Part of a small language model's weights: width 96, normalized queries and keys.
Each number is 500 + 25 x the weight over its row's rms, rounded and kept within 0 to 999. Layers, rows and columns count from 0. Numbers have three digits each. The size before them is the row's rms in percent of the matrix's.

# layer 6 MLP down (transposed), 384x96, rms 0.222, rows 311-383, columns 0-95
128:465527521555487493466519502517516495494474469494470478497480512476483529531464472473478496501515493498507526484527456556498448502494497493481470479482469474541518521454462511502555479500496504528478497506461507532518502507511480566523494488488491498493528506499496497518478506440467547474
095:520525445478506541491497473464453534523490488493498510479557504459487462492447501478511469477481496489507480519512515530511526520510503466478481487457474476548518449520462476515501508529522466484527494509527472523502462479482486498498500501483537522510455515480470458509461512476481514494
102:496459505512507493503488485503530559477519474473491514496464450488503490477504520434532486472502503540509444515485465502480479534517514503474504514498529487476533510473503470528532527501503460515472489499491508496450503533518478519522539511487516506517475526533508500499439529453546503521
095:460504494520542507478473516496419492494498469504497481510531525493552506506501503507529464499497498514423514505533500497525492542495515516488533486550504519494538504527499511471512487476457510445529533490527483493496513534464508486503519522488487499485555503496546465488467495476513512484
094:508475518507542509464462481486454501480517494499513535526519518459466543482520476520483501549491521515487511493492528470495461499524481501535470505529506488515520498542436507501535511466545544524526489513528517536505496528487512503476513461430529522480475510502500491487529472466499485501
089:497528505498507502512518525541519440522515454509422531493471516471498535504528480478450477525508470512529551520528491507486472472497486488514493484505503521480493507510534460486514535504457498512496525474472474503465506477524504530485538486496500502490524538494524540492476493518485495434
114:534527516530469437477537502491506511487501486523496531565505492499481535518519471532479487501488506510498513491511499511530453562520492451505487492496487520493481471539474481533489490559497524518532484543487522510536514531512527471476492480496457456466488514506460484482514495514503482476
113:502499500489454532499523507536510495505503543528496479517450506495477540500506499491527542470468565520496509458485504460482513537479508524539472459505460558469496553489500463505495486514504513486521519533482487494527500505493461515489495483483493490486500483573531490503510466520534493498
111:446504514493540484476530487484520494472517489477458488500477534425468532564485479539514462530511516519519502539479518468509500517477534487476495531538510497468502485444513483489484491525506473493517511510510467522475522503479477500476511469495517484516462530463506526472490481484517539493
106:475490507504517471562490494471520508506493494474481500454531476490430510474541522480522526517478525469485479495467500480496481494497526508519547542502447486528490501543481483509466521465480519501486520490466518471500497488485506487513528484477508484510514487471540448529456448534493516491
097:522554500499490513485497483467555541510480485492566516520482534536505504547542509483514509529549491433491502492505469513503506479530498493487502535535479490523488541490457524490519493468493511548476507543463504478486458487525493504530517501512509466513495490488480491497500512448493509474
098:484484492472486486451481516487481500514501456528485536504536504493474506516496511455496501535493537503538485483498496513466513510500526461492449523491470480476479444467502490518530523487485520537504511515499497514499502543496497461496583551528502502446471499503491483525503445523471490511
099:491482426493483505541464508470519481496470474504504495494499485494472492477476471527484502510515536453496486523498509464482516458525489519524478489473413485483502473508489510451519504545503476492492496489518506473524441528497527518504524493471482488468498451540510480459477504527502508500
095:510514546500535487517452511484491509496505472551485494533484506524495531479516506553504476554502490501453513519532441485497505516481518517504512482531544460507489506509523527517483511496489488464486530517455531502510516458525514542494485453455486493509502501470502506491467493542440511517
093:504496507536533486526479514471498462491490502530516479481489532500533473527516491455476486561515509500490464465519520490530498499493508555478527514508496497492535511530496487514503491434538530510497481452461473506498490486539525500458542524573502499555504528493488497513498473489488502489
103:469480467521487491451480506487475503510540551495556475472519483497505492467486513531522535498468496491505519497542497498520503480518573507562484477497507518505530520517514535487534473462503480492506500500511501531504527527465441535508444488486495510495510523526505513512460456509502491489
100:525483528475518521522500500483516484516492466488485525480498483493475543506503546457455531477507516493490467456513532490510494486518488527465493442511423464488516484466491490444524490474521490495531499501505497497508486494539489535480483485522475513500444492537492486509489513469450464528
110:480479510521494510525536513482509482558535528478511491507493499447502465522509503490536488489499472499477494514560522500525445469490517469495476508470496492528517546482497512518461462512474518520534514524550522480457519511482507476440530499495454493500511489498485558505503489540513476500
099:472488470522530531424464509495514560527509503534493514495528486483510445469497482510506471459448502482489476491509522497469487526496482463511533473462503497497496511471535464474514486498477515498534498510488506506472498509455476489505486543525498517495524516513473490465444550483486516512
084:458474503486516461529515496485505505523464477487500480502493498493487521523453497518530499457481493503481472514532487534521488502447468504521517481514477521473474510511518506494470500590526524484550514517500539495485522526460510514547513466490540480493471461529500496548532522494504485477
104:489472510531467493488521508441490527505500521557501520484485493492512482489520490505522491533538452506483546532460485532549480468519494479468528468485524516495489515499479472474503488508484498521464494495531538483481479518494484456474476439519475514453537481486488464526471471489487487470
107:472490465520454518550525511510525501511491475527488487525529514514498503502505514529494575489469475491499484495491511532569543448508466485506509572478540488536475523516512511491486487486507485479509502525526490540510506475459487498503490490499535491477440500539503464511496498500496516508
088:474482513523516503474508491485470504506506504515509520464539498491485512498515500465522500493492520502501489503527496523425494545481493479532497494516527484527469495472451476515552492465503520484525504484500496504515483528465468478482506542471551462521479460504516463545510474496433528555
069:491526489527552506499490523456494503498494523484493476468514505494500508465499506492508516476552506506478521546488512466466498471515523475494484559541469503547528523484455453573499528445454470513487507537508460496536504529505495509486492504497523512517488463485501491520501483486498527514
109:458489504514448489503416502497473455493550498506481491484494527503524513433545506477482460510539498529469506541494492526472485496545478510530511490517473490508529519508520447492487499503503488489473504483526502486506533494537502494552487504497463515508526517510503471496473466499494481539
112:509457505498488527448501491472478495487517477518482550535539498488481469510469489513529517478518503478529497523476515486534496556475533520516496453475525459504503479481486484533518485489499529503496442492471509519534519461477446495499497530484484564495504522512497528472454471499510473486
091:496488530496494519575514538514535466525492551497486509509472458537511481472526504507479509478485481506497480478480512506530483497456531478517527528515503488467518498487510475515467503463506521546501509519532486498546537473504536482524494482482513499490531490454508511564508517465540456514
104:518479491494452482453490478555474511468491506464473510454512477505487515505506507479496446515496533482485508470537498503503425489465568469497503528506495481514522522501457494501448481501486497520510531508494456525487513479455511520533510528485472468497490509517459521505491494501475525481
089:495471519498480488528449534548486492448502511473499527538476457485500491435504456512542520499514487484531506472495486510491514486469498527503471468466479463518528526487518493467483524518485474432516560469472461490506533519496524521497500501516495517521516493507509474514483506493512540499
096:503508565518499449520507484465449493523504497523513506470472500519480529569514435508485473547485503512517501498486477447539536478518509483519457509511495480515490484497479512503490501515542453504489470511515490494471507461537523487462477491509523481493488497520481525473499462508524479531
114:489494512506502501495504493531554477497553495481475528526488553448490513494472544533516530520486491456542476494450466454500487544503482508502493458466505505490473483490502492536462505513505478493486504482487479511490531496467514550486520493490484542478464512471495515500566488504484475525
096:481474451527454526510483474531476540528494489488485498462495486474482467478502465480486532498480484502531543515538486483519518490485506460518513514517518493455525512518535491505522488468490461541500458456490493501517451490501461516468520530481533503498525505483531468537488456473518538499
092:510433543549460533499490484508481479497490489461505488474507442506510541480492493513505514542472509529477505482520507426544526492505519488496491483444504458508516522504522479538478468496508499488470513465514500491533480531521477502482497529516496482504546481513549516503483474494515522510
123:518475524515513510513457521467423501488474507532483513501444495497496498508500508506505504508516533539533506494497480504556494538518486523508469486516477512538536492502487509470476485530505487494516456507479457555486440502514514520511521448500518548471495490456513499494524495526543500518
100:505457489486502504478493527483490480528508448514502491521471499522499484538492489467543492508486504488477482488539469474489518502509510498509503505502519514536455482496493465442504504476480440509539549497528479543477527561524553483524486521534473499504484479485489517515442496511469468521
091:488537456496509480493473479462519519458471475492461500506499485503474526524551516521534520499536501527450496510447505488487512535484515489468522486485478443508482489481451498482495498529519481468485507551494486515511495520490524489483478445467469497493513504503503473456497439512481478466
106:482465468512487533473500462495452458480492454465519478470526502552509519485504478489477473477523505496524540485498505466522488510517514511462505517471537540524475498575455482474495523496494487465490494495446475485534494482519491547505505526502481504516507472491496506504500468487520540531
099:506496520526485509484529537554533485447464503487518446493514513472505511540470453525482496533468477489544485491513489485520470469498529532472497495480495490511522551511532516461492505500480459485513477520511443521479514490483491501477531484493517505529490501505476500514471494507455571481
097:510537478545483429542446501527524500523503540526487469514490523538521537515459570495535472494489478485530540525467497443520489486514475507475515511494478524490527491506509492485507477522513478495478516491487463486500469492498502495561507482479498493505495521459498513494540485477510505502
094:492540492454487457505484471487442488530452496498521451485496497459495500532507481524482481483582507508512546496477486471507493502495516502514554511497501483540511501432505529529511487466482496514498515522500491510529541493478503492469507512528515470507532486509526520523514462508523539502
099:509518504464480491507488510527538504503470509530486500484563470518537461474479466493490504462534503524517509502506526479528491495469477529534522500513543508492533560525502516534515510515503491441522495458514495530487552483512534505541489488482491509483481521559508465499487463474506515536
091:495490535469470479484515504493458499519487483451485462531504464500491527552495486544500573573519498523473505547490470508504507517500459498515521497499482500525518522527489490515460488516495515484477475476490481513520503531497455519521532441522500529503489516512548492473498515478523482496
113:504504503467487486529522531445523520472466498497515510539513492517489498490534480492440504461554493517537514475506522538575514521490522503481511483501472521463505443482500518518454510496489505471462481504513532528483469509540488527539515492511521507522514477473505503521474476483520517464
102:500527516526497519519463519480529441548506519515477497496510474530533496493532506472489530541550497510514465499495528497515500499502498504533533487495508536471527527549518555531508490508526465500483487447481479462505485495508526495506538498534508532483502474475531510503473538452456466493
092:502513528542529494495498518526537497470468447514508486475515533553525487514476502494541519497525476438490522472462535493532491548485528499455511529519498481492513519513499487464465467505519484526506482492505489479500530509498513480501482539492552453504538495562514523518538501493491498514
112:480559475504551516492483469482502486507452506501522491510470533484470495522483465495495492543491459486448473528505489467552500519513523534472549514462465507535472506518502516512510481467557503493488443493487485496460480501448520511502486500502493511516486501465513493538504504506508503460
110:512499505540451535484518471509450503491476462495460516471520503502500559507475534507500500529469516502494514514493433489515510476452461512484535450505507479528490511461491512493527489486505505474498492488556492510539530487521497520505469541508507486489519541521502538546500486524481540499
106:468515530534549496495535446505506518519476460511466525492485486510460472509505463472482532492467522501493510510526478485530469527452529503492570497477487501454502524526532474519486521464507479512493519446513465498527522506524520458470491490487473497502503499508556485517500475503525519494
087:523465522525485498525536568487459494481499517481515482471499504516489486554497548525505502489478528470547487488481509524569486542496504463495488504506512517549498452519486513481462496491514527514509497492547457525538518481484477527514497486513526510485455481484501496531511532505526473521
101:486512537524489488511496501494502496498468469488491529491472487516487489534553453489528544495545504509545498498507511491488496508449505534470565523459496486487509514460492534474530538469484504494522523513514513535557481487535468486510506492534532475491565504485467524506496521510471510517
101:470544474495514488535489456523502476497453543527503486509505501505560456480529527508461457491500522490494481500521474498457499516480520514533549488525478532496506529487499519501499512503526494479498507523515497544543502534514546476442481475507495506495525547486460514513507509497457522461
091:507470491433494523474469508539497462532477518513520508509494484510480545500492540471516491475499522503448482487526489467516500514497474480515526481479474508509477457459464502496507484495487526528486530564481495565500499509513509497504502479516498501520518484532477443506448529516540503469
103:508494450509528506472515515565517494494501499511483518490458484504505479523511459513524503532531519493453485529508504472460504514514519478494510540527475490486474499478457504542514440490529475478557469472532474497475471526483521490452506530527478505485484514543534499466478498486480480487
097:494485511539543462517526481550500539490487470438510513489505502552488469482455508494529515532526486502477488498484468522476490490528479447509473526510472475543470458507523517510461515489473490501513544509471516478483485540508518511506503516508500505501476535497542487527551461496510515525
099:468488556490499511528525495506504491500501514496476496477473521492525522490523511532547463510475437515513526506531485468495514494481520499501502480502491499478513419468524485554491557480527486518486523522495491529525493478490536517509503547529503434480521533491525489492520475514480502460
093:513499468477493506486558507467452487486505498557483507472482545488485492520537488487456463483524484556537530512501526518475534487499517525505493489497522471482507485471532524503505516516508448484530498480507425493497459506535488500516496511493492518487459523540524516519540471497509502532
099:539518530462483477521533484526470507470518501470499530502479492519490479482553472511530489532546532517482511468477486517466493526525536483522477520504487548511507464501479527495468467508537505545501501480496441476511515479506487527470486451483478483483539525493456481465490516504507540489
096:508554468507531494524467487480510488485464496490499520516465485523516485469513514504516547501542520511480479531482506531508548495524525504522530493505505494458444518500471515504526504514478522515450496525514539565538516502497523533506528480486452464515505514519485463531499442513492477486
095:508477498482521476478477513521513533422449527527492465510491474477490472521486516496456457469498505484511546509517460488533522494484460511441479507498505486472510469493447482454489509473527495534514480534536492488513503476521540496471484496495506497544486473488495476476512515482484516525
130:536497513520453505535496473518489522508541518496487497484504469509459485501473508466481524518471522499476479504489482508468489546510473526495492515525494475478492461548523525510533508497482489478455443502460503483499499490482516503525534543551516489507498517465546558561533528496505517493
099:417524491510481517486486505521523515498491450457514513453488472475492451472488524452515517485510489480487482457491470519506524470477530536486524489487483481484465470489485507499517491483515523541544510484534518472506478521485520511506476495512430503502491482486519500544505477514475540474
113:468464492442463494505561479449516531519497475498492502519486483513480527535475469476508483497521491482513474455497495476502468520479477477490504472501441505535496551563487500501483479499466486516479493540513519538484492515511501458514504482487513508478535500535462483502517494487507453529
095:504522472561478487478491508515517509485513560495539475484480490502508493493475496520526469426495490500531497537496525447515483477509524509486492500485500485507519463533480503503482486532532493506496498546484451505460524494469484459489513466511496531483545480514476465509524509505540564491
099:494482479521470502492553507452477514528495488491474501546487524546489509496533478495534464483481461474519472483516493483456506527490511501478531478471503476521525471491486477455463530501512470484574474522477475551507510499529498490498495474498496464502511482494538517483521500443476483530
090:518501616521507518501485485482435484523475480523464496519474507500483459506469501522483505513494517500483458492496494533542511513487510480495477495515495536499514532520482530430486475539497497474513498539481463531505473483507491491551505494489508508480511509495490489497530497526511493538
107:514537507504483502530489543502488506494477502500516487493483510544499522541482468493482572542530534488453521537479475521528492498516539501543543448498487518509471479426506491527489515487510469474494506514485457508518459513498515480485508491480475488489509470515528476503475530483542475513
096:509492477509503505523439522507534469490487511493521464469540525501512496484559498477531487520510494527473491514513496503505510528487528530476500461462523484523498476510503525499467519496517474467512566491447493504497479510526478471484430518480452505544511462524511457489519483484498511530
100:496510554511524522508497482536453499490456507505515482501517445495479540489500507482524495507497506570488513520523495488455474527531529465477489511505499455479496490468516516495492521521483493522473512528506451505477423529479509455483484530491464520497522495473517478506509511484451525518
102:491490488505507519510490520517436514485521564516484487488521507524483522524540517497499512502494487518551501486540523526522493480507468498469508458540485521502467531515535454508551526494513486486483507487438481535511470460518498445488522492505477482481498443488488510523453509512518474505
097:522501544506518491507497480495465569511514515515509448498463547489543503505531496491487459474462508520499516493511484492548512495515459494472520493556553502453503496490519463477505479509498499527498479519512533504475511504529534492467499480495462519459460494518516498434491513487486500478
109:476455518508519513472488501496424517498471478498484518528503480521495478501499482493449553524455503528529493509499483483517497492456502488515463480524511502504484482530480550491517521520522510483516490457492496504526505508549550487462523504471513534486551503504539454479529474543510484518
119:505488494493509487486532534529491561506485486478426503474499515484499481480458504528532509438523500508501558482507498493499501501479449506512516471522532515499503559510469434487506533504519550495507538509502536497510461543494518491471504501483489494503525492499447492515534508490496501489
084:487519467519486487454522459484448503473494461486541475522498452508487496494504484426486511522494502519471436489537487485511545536472518513491527481481511467490493492489516505497484556492465471514504522525498480537500502529525460482517486514527533517474466511446503480515507503495502509495
# layer 6 MLP up, 384x96, rms 0.289, rows 312-383, columns 0-95
095:478490505476506488511424497475511525552559511493490496510496509487508498489518455535469497531506508500479517486486556525484488531518448480538519504480505514540492459484508477508542489477514478528551531548496475486489480451479512507450533473507497520502491495509531499475490500498476494468
108:502500475540514470474539530480503517525443503478473430514507479501510480495533474457491526470511508481536489458506491500492511457501478546522457480517516541470527494454487515496533519487522522452503495517513501463525529525538478521503480532457521511505502511506510482503525525500525531496
098:528486456526500507517501486522470535558516521498465500510486513475472481557448469499512519486493537511499476532489504521480518474464539493514487511476530502494461515497505521469467521495518469552498502526483493510489518514467496528462461536526494561498513477522508501453459501481525498530
109:523491502499534488506515463496495514481497544490547517488491513569513511501476495492495522512509572476492536538431509494474479449456503501495516511466517468488471526551535504502527540482481528514516504483461539486481516498533486506516536505541466508504503496494488481494484516479529504482
087:489498484522516563472461514518517501523473498489507498492468532522491554497512491435464533492529516513485433491481503489493524494494487509529519496481522486507487484529538513485489491550521482475523529547485488532527509506493508509521516504502480461468553504575475504475495484493503525525
115:483535481491502453482514501472538487474508493515438503477522449507471494539515505522525499444534508501510507477538510487511518451492489501520485462474520506483497502512537499502499523462533515513493516525480503503541489481514520516556457475490477521460497493488451526483511530520466557514
106:522493478512507497469488539476479505488529463528526528478515476504465523491474474520477483510528505497500483525472519552508485457551476469479471472511480507497483530550541563512493512552509512522535478519531529509493547503485499511526511458474489497454497548511501504525521489503486526480
119:511510495492518507479502491517540490499497501511480527523481475527520532508497490497508538503508547498518501516462509514516481480529482418499498480479531512477457548535560515484527514528505472473504499513511491526503505509491475461488425479492512486456526520519484499538512514492542555465
109:528464486463500518545447486498517500535491503530502486526514495463513514498524465530450514495484480505474515500481516511501466494488484448477506477540573506521509518536451468516473503532471522503483506478534518517550459448465507540487516484496529478516527502480494509501489503525498494501
087:467502483493512505474509477518518482488518499525490538511474509526483490470458536510527499473515536486522500507487478453519492517534483483479485552523521523467515507461504556487495506530500488466486508513492508465467500494482560543469542468509447488510489496465473485511494522519425495477
094:475518471520553510485536528517539493500494520504504495471524515483538553497513485498470523477487492531518506480521516500529494488474475509460506484556489488489523510498483503462534483530490482482501540505471535509530537494540522451506488516503432532490486557524518486471509504500496558495
087:510481510483518523518556531520512489499497513497488510511519551513521532497503481490488520494481499542504510499524524504519505422492480481518454492516545513477491511404496505494468470503481530520497535494530530506491473460502492544474470510466509479523508511517471472477480496463461504515
095:535515519498464515485464508506483502497533533571496501503520518476466507493465504522463510503534526496489516480513462499477499496519442469483521477465487490507528476484522457489451505517519523491508491507499525504443523500531520527483475445483487542472478499461480499446521507483516542488
081:497480487455474472493504502513509459491519512522505504527502502504474451466478520525499526505492513506481501504510474499508542452498539534482476494528501540461491511531490486473479536500522512506489498505520493496418504454554483519469533454464525520500496489482506454498543459479460515493
113:522505509503505501437478456515510497477505483515517490508546470508450527486504521479501550440498498490473518479555530499500511456497484460497511531466527507467482466494503520506458489499512478514502502508491458463480492481526514520492542466537511483492511475486516508452447482503459516519
104:516517506520502506521505510471509549512489468523504498527511465477490543510556481512542541495534537489488494452540458550504503489530471522490531454508523566493484513471491484508505515504464530525501517513480490495531482481488480500511471465490549487520500478511499499466487482455491483453
107:445469492512531468499509455503512501457484503500473543483454474496503474487495500541503495476476462467470509532502505519479529532502503520437538540503500495499506529502508451485480521507523471568503509437507466492529492530505490500532506501515499524487472499498479509482483520534519467476
103:493501503507495499507433482478530499480529504472498534537465522501504472492537494482504455521496541468528437476521500511486482508503511470519487493528469460490494459500519456493516495483476483529526504541566506529490501474524544511495484471500477510486494472504521526516522504439479483462
068:496516514453574476471568508469526487494505510520496520496529506524502469507483501501501532496492484473516515498575491510516523472514490494528508490488536441501544495442524478495497516499486470505470520490531503500510534476534492521500472522478467488519495491543513497535473488508510541524
099:482483485471496479492487481524525503498488518509497513522532474535476465496536516527488488493482480490495518500517521507514468485530462465451491466533532458528520497489471451474477556505534519543467540455526518488496506507486491539528505498471443534447463477509523510511489471516510483492
104:477496515481524440485494500527527473502491509510535541485483508479500507494450511541527538505485480466488494516480488513478526448507506515471507542536524532484447504467502522485492554508492479487493484488498504497483485516506523475504546473520491502489519487461516509510550451450497434491
083:474521499565496493509493484525482503464520480496518515484476494523507485480487489560461480466495501495531509469520507556500499477478496521449551502518507472513499464508522534494468502515557485493537545466530517465537491485468507451507504502503520525476493518543477518522511491547484497509
066:497541481485472535499491485497551545527515528532539514525503585503476464477516509484495511478505504466533505509546504489494486497507491473500516487491517503498508490501513451477504481562471495534475523491493529497496512501532479513549476496522470558446536498493499504503515523503533486476
103:482487496500506528533489521482488520477483489477492481527519464524498562494503504503510510485470470504494482542501493476479521461501515493482524504503502519480444487445495519510504525547506559471533532504521494509518459518453492500485549507519570479515511493496505450513482532471500486554
110:505541491514551470483506446534483484557498464513516525471474449526479515491498505508470473471491474475511499554517478519491470499505497491506491540474466472490525505493470515480507441517488502497521531477529497474493488500511508484491534499484495465520501498486440497486450496463546529524
099:504504486538498524480511489456514572512455475553487508502520497487530504503490459465513514469486561518528495507524522483519515517546482493476463501493525494520459493516499536509478532534526497482508497501492491516491505499457485491480506530468497552512512539539498483515479548487478554516
115:476496498527518525450468521496517533480516513501493530512521497454512537526514485515517492484458517450550503516488471451537518476476525545493533487552486546495457561478493488494493496487525499502447501507513487505494532459526477490519469481457509475491508498472473487488489519481494513496
105:516537492471508488532462459482511493496550520484536456535523505500480498525477490460461504437515520527493538505510480488490502486480443517489470471440497509500448499538499492463454534514523521507481487492492465507502499495521501478461498516524526504520483518458478537486483494528502504519
098:532499514512532508499455456496489494531469506503543527502480515464511514477493486501494473515488512481502509519477523561525497503475499502494541524490509466512495441516498526488527472493520508516528517459505565436516484454493516514486538491470483504520507489455519515516498531483492562463
105:478473467544491469453524448524489482477507528502507485486502510462473475463462521489472471466494528472527498499517480467486530452493485522501468487506509529497482498489523454473514501516500445526478485540489524474459494491553506469476473503503536528521491469540506472483477509504470486486
098:475508519521476494531502505481503501473495500569519486520489499524481430492502517515466505501507551504506498507523450507494528501513479522472502520488539510529523500521542512510486541519477521555494497468504524508479495528474463516482480487496464471457447469556501495494446501465499489482
115:464477502497496478504458520459536538533490498537487487448548520451508509492523460507536446488476474477500479489495474497485504528467534516522532531499523497493493502511496470488512523515521546462445525481492511516523477491476520472506485516464493490462472487452504534469481492477474504507
123:549522470500486503495510455465487506463490532481535510486532492542498510520488488501522463504533503523491502493492495569487537480446474523480519517498493511443473513511512511524520472458503500507497546510497543503520502518524508515473514555535522486532494471501523509471452485458531495489
100:525546483525528523523478472514485508481485501452497486509521509525514530510540497484463511478476488502531481532504514537515490491457529491488501527469507513530489488472516532478505536480470503522493465464520536505508526424556471517449519448521492500530486507494528528472487482490535504506
084:514516493486486517490497453449497477501513520537459507495507504518485478513519496515516468527488485496467456520487511540471531520506524485446492515503495513476496490506511470506474574516502517515483495471493528517469508531485564513490508489475483514506552488561489514501535529468561535501
103:536516479542505509459447550486505489494499538484489521458522505500551477532527513478530490520520499463487514542527470502483533502496502491503539502484499511493506468456486494475540484467476495471516520491507518550515526507504526543483539504498491459482526469480484513485505456490532525553
103:486468504515533430474518467513532517516450505454510470534504501517502506509494517478498497484511521481506508488542498483503530471495453537500496526512539545467496427534495529502521517477516519526475492478459474492501502515454502503514498492540462469515524461473504505480518469474478479506
106:511467485482528538476503464475537526533512540483513490544495478484511469518494505490486479482503531504511499496470520470494490472473467460486533507520524544494470451536521503479507475509493543531431489481477505482527512506500480492532505499459468509478507489545492544554514479486457514502
096:520469506451511472498451524464526519508486463499500479506509493516503481504544501465464479493513524491458511466511516508531471454473527500527495477511500525485507489530511458478508512485502477495510475503532532530503482484460472498522532490540458471475495561481483481452528443491503469478
099:515486486512544467572511499480523514483479536511516517527501484473489492466531475536491525513492522534492529524533477524491507494479517470436494516486476484515493505483519567478454529537488496519495487494515495522534455510465479508502481533486518495493513505559507525520534491490478545486
089:538518493494533511519538501481468503506456559484481485498500493513473496457529459541520507454499471494472512556451525514475528448486495508503486516472504503493477497503514494502503516490526514534506524493482503487547537468516494538484440491492543480511529488534501554491529492508509479491
113:496513473507496476490512485496498511474464538464481468521500469509503488464534480492521495459526468490516457498525510514493542528481498484505528536471539531520460455467493501459523498574491553491492453510486508496471553500497466521523484465526508532532488528473475512495499491508484506512
108:461496469519512491459464504477502531507466496496529512465512537518547489513517477474534464490497485462482528501506436480463497488483490496511449500491498496489498520487536466512466540504468514496525495502511494561531499504523530482477537516519476512521544572504475516478530473507494487513
101:525519490470466502450474503472524500494494516509492541537512546494488448524480549492503467448492502501492521480477533507505504483483523492483538495528518538462492558476484507524505542459511513544499486512471452489511545464540494488498516475497506530502487504466508537493489501475476516465
104:505512482496491529496501464503485499422504542530466490511507493495472462493459521522478522478470543513509469506545487476471494484451476488453524505527508499534529514511523470537535522471534506544514544518474478497473519471526510490487474517474506502523436487485501474502487506505514480518
113:518464485484493496504480496504497496480487520492505539461477527476495472501480487477488506510513559475475503527467513536497539471473474466484480515493473499462525497551502439511495512548524489520515485483526561517502472514545465518483462484476512480494536482529493494517492562486506541522
114:491490506524477504497479476499520524497481512529520557494481495457486477538526483503507485479473523491556496470519508485481532457487505473539478528465521544486501498491543466538480485518463465472508488497490503531489507535527514486454509474524571518525484500532526510476476527526487489541
088:525509484507503470491535496528485509543524480471493490515534524470507486468545517451478525454498522540493475464537489492460513480496529533479462503481506451450523481531511488500515492500477511493466534478491472514501449497538492468451496490482518547462463496508504540489492494490515489507
088:498511471458500513476570493514509544481478517517548469497516498459511504506488506533538452449473546512534460502476478527482491478491488526536515515472499488477479515505498510484448478532549550495492521497523495458497472491519488502514482525496490520495482500502472472490465535499468508527
099:495453498527526478514458494514498491477521502538534502503506526504540497495506493500459483473543512493539482502541535470499493516534521498480517543541494539458516476503509509481506545530529498487508476487483566558517502462511547504524498494511489490522466483508478523520474547495457504482
098:496526500483542490514508461506489517525482512484492524488455508520472534480460477546465497525538491481522524522491485509485544539469490517485475527484488500525537515474491516467507496518500495550510519533473476490523491526465463464518527556473493527471463481452491498451492523499546500505
106:542438490562532503543500512491499524499490531549521488467482501497529530515469526490483461505501489512523499507503509548475519435487504478535510521499494514433502471516511503484486505506473525507545479513454531501507514527471448506487459499491505513466500514544496524500519513497508497484
106:479508502510506462510493453514505495464500516500533522524536494488498444466500489499556499478458480476488497467504492499524527461468516500509485530488472487518505498508506516475529499558509487544501473492513530516482498506419546521525509463518519532497512531495491508504459499438507492541
099:524482499477516510507446475488477509511533532528476475507481507464489449510434490520523528495497514491533499504514528458465490487509486514489550473455516514488500505521513465471530526528497522540514473508537501515471498432497508555529477472506478483516492494527509506502465489543531506484
093:470512484473483510487468551448476484480530494524509510510524467465488492492428546498508502490530501490518499477530468534462521504471529502509521485473503515524528515477536494492552482511533532492511518544492460528503502435465511491492461480523472502506489476485519487497475540515514511485
101:501490465520507499578505472464482468497501497497505511488476492510509486474478533516490474518486519448476502475517474490461519438449510490517531518505485461491524504480482493490555480509504518524508545482500533508523496462491514465486477460463456554538519508485505507496510470472515482495
096:501520487502488486490466529460502505463500522504492552528483451491493502478501462490473509500519516503545497532472510563508531489530480533478534485475486524508509471524449425475555525484477526522512533502490528496507506488520507515493478450518470468482474492510509527547498493514496483499
099:492536515496501527469496505472549493501487496514457563505526482527488543482544451491501488482490522464507463491508529498470505493501491499533455536487487503481518497477497507481519513459502484506530518474490529511487524412505523475463479500536514506501469512547530493478503525489492468538
110:499502467458517463506494491493486513512562503509483484492487479493473461506485505510499534463520506510527495487541488499481548463542445512500497521481494470491504516509490485464550504446549504502512470487486516465494568503542464447475495458473483499498463490495523521516506518494509493485
102:465463492477546503519521550460502476494518507485510459539527513484536497490512472502465516500506501488514501565511468545515501514493523487478488530506518529477469509507463494486521499477506518525494514413498502482491502501463471477500480506485530526497465464532456529486481483480534480470
114:473494461499474543461479451479540549472535522508465482532528522487515497452473469486525470448487502487512499490525529504480490493470498506518511528513487465485485496516480468487509482504499458533489464549493481488514497493529467466477511490524554513516516481489538499465464477498502518535
104:517489507499517546513498451488529587530496494519536432489493507555506539513514516476498514529529523492494489496472497544535514506457519496505515488486497518481491508517523473451482466518514475503485513499499457493471488483461522486497499473491493441508465516508475519508527472495521499529
120:486565507476514526491474504470519515469509519506519571501464456493490506536506514438533501490462531476532489492510474518502489544534514484465534484508506519462501497527532479508517525538498507475565488486507532512495474518461504506494523492479514479456502510497510545512502502473517473501
093:484558521489514515500494568458514484466511522511520466500473447527532559519485503469500443481503495490500515479532516508511532528493507484481491519502511503525512483483517494477477514518473479540493528496556498492474546486495518484474527474543479518520441489510506508521485518467509468507
101:520485489562504469518480508565555476514477501474488526475463563501494492500513468539484488479501493505520498515485536497477529508485491524485437514500520485493512539478534537486509533546554471501477491528488498507499510466513499492510517530505477487430491507478487525487503482483499505523
111:504520499479486518470519476463508509485449518523489503463521505503460537499523489514509500535505533474480478507475513544433503475528474457427464505504498514499478480533548525498509568522490479486483478516493484500506529506536505514469477472476517520480502474515497493512541498504467531519
103:520485505488530508535513502510497498534540535479455482475489492489501552501483511521468484465559477477488475502508531507491516448509523464519472544514520517480491515505503541472477486523490509509515498486521494431525500491500504516415508504516465546518525518505506497482502474541468493487
108:537474499502518515462511511539504516516508524475472489514454494516504499460460489488527493497505499472557483510505503475474541514493486509486542495496491514487447453508507490502529507462505488486490520441512473536472500527454498504524520477516522496508497539422525486461511558514509479492
095:515496507536491526449487484497505507513485547503526511513547466492492519449498512548550552467485508455501514503500526537507476529467523481524486508477463463491520485460487525510522512495528505496536496465516530529561499446484496497484540487492490517509510517482500479521540500499477532486
095:490488491513491522485513463499485516515508536522506522487516497542512528477487495486464509446552502497540510472514462495526526482463503550534520463472514476505487499487490481473510478538501513503511453521490528494486487563547450494491457477542501470527486500496485493481507473449521459508
106:490499474477502509499477480511475497516540493511522499524550501470509507496446523529483501466517504462480540492478533516441517464497462494514502506479511506489536546442528503487490557483470522517528490525512490462521498492531442457495506483496475498535498457467529501500510517529514517528
088:488485495508489460496496509487477535501530506509475510506514522494484503502486504482483489491477528527517521544499495476552506484464497463435477499536515484489515515519528546458475475551502501555484478487489522527519510469485446484442473525503495564519470525535522524488464513480507494493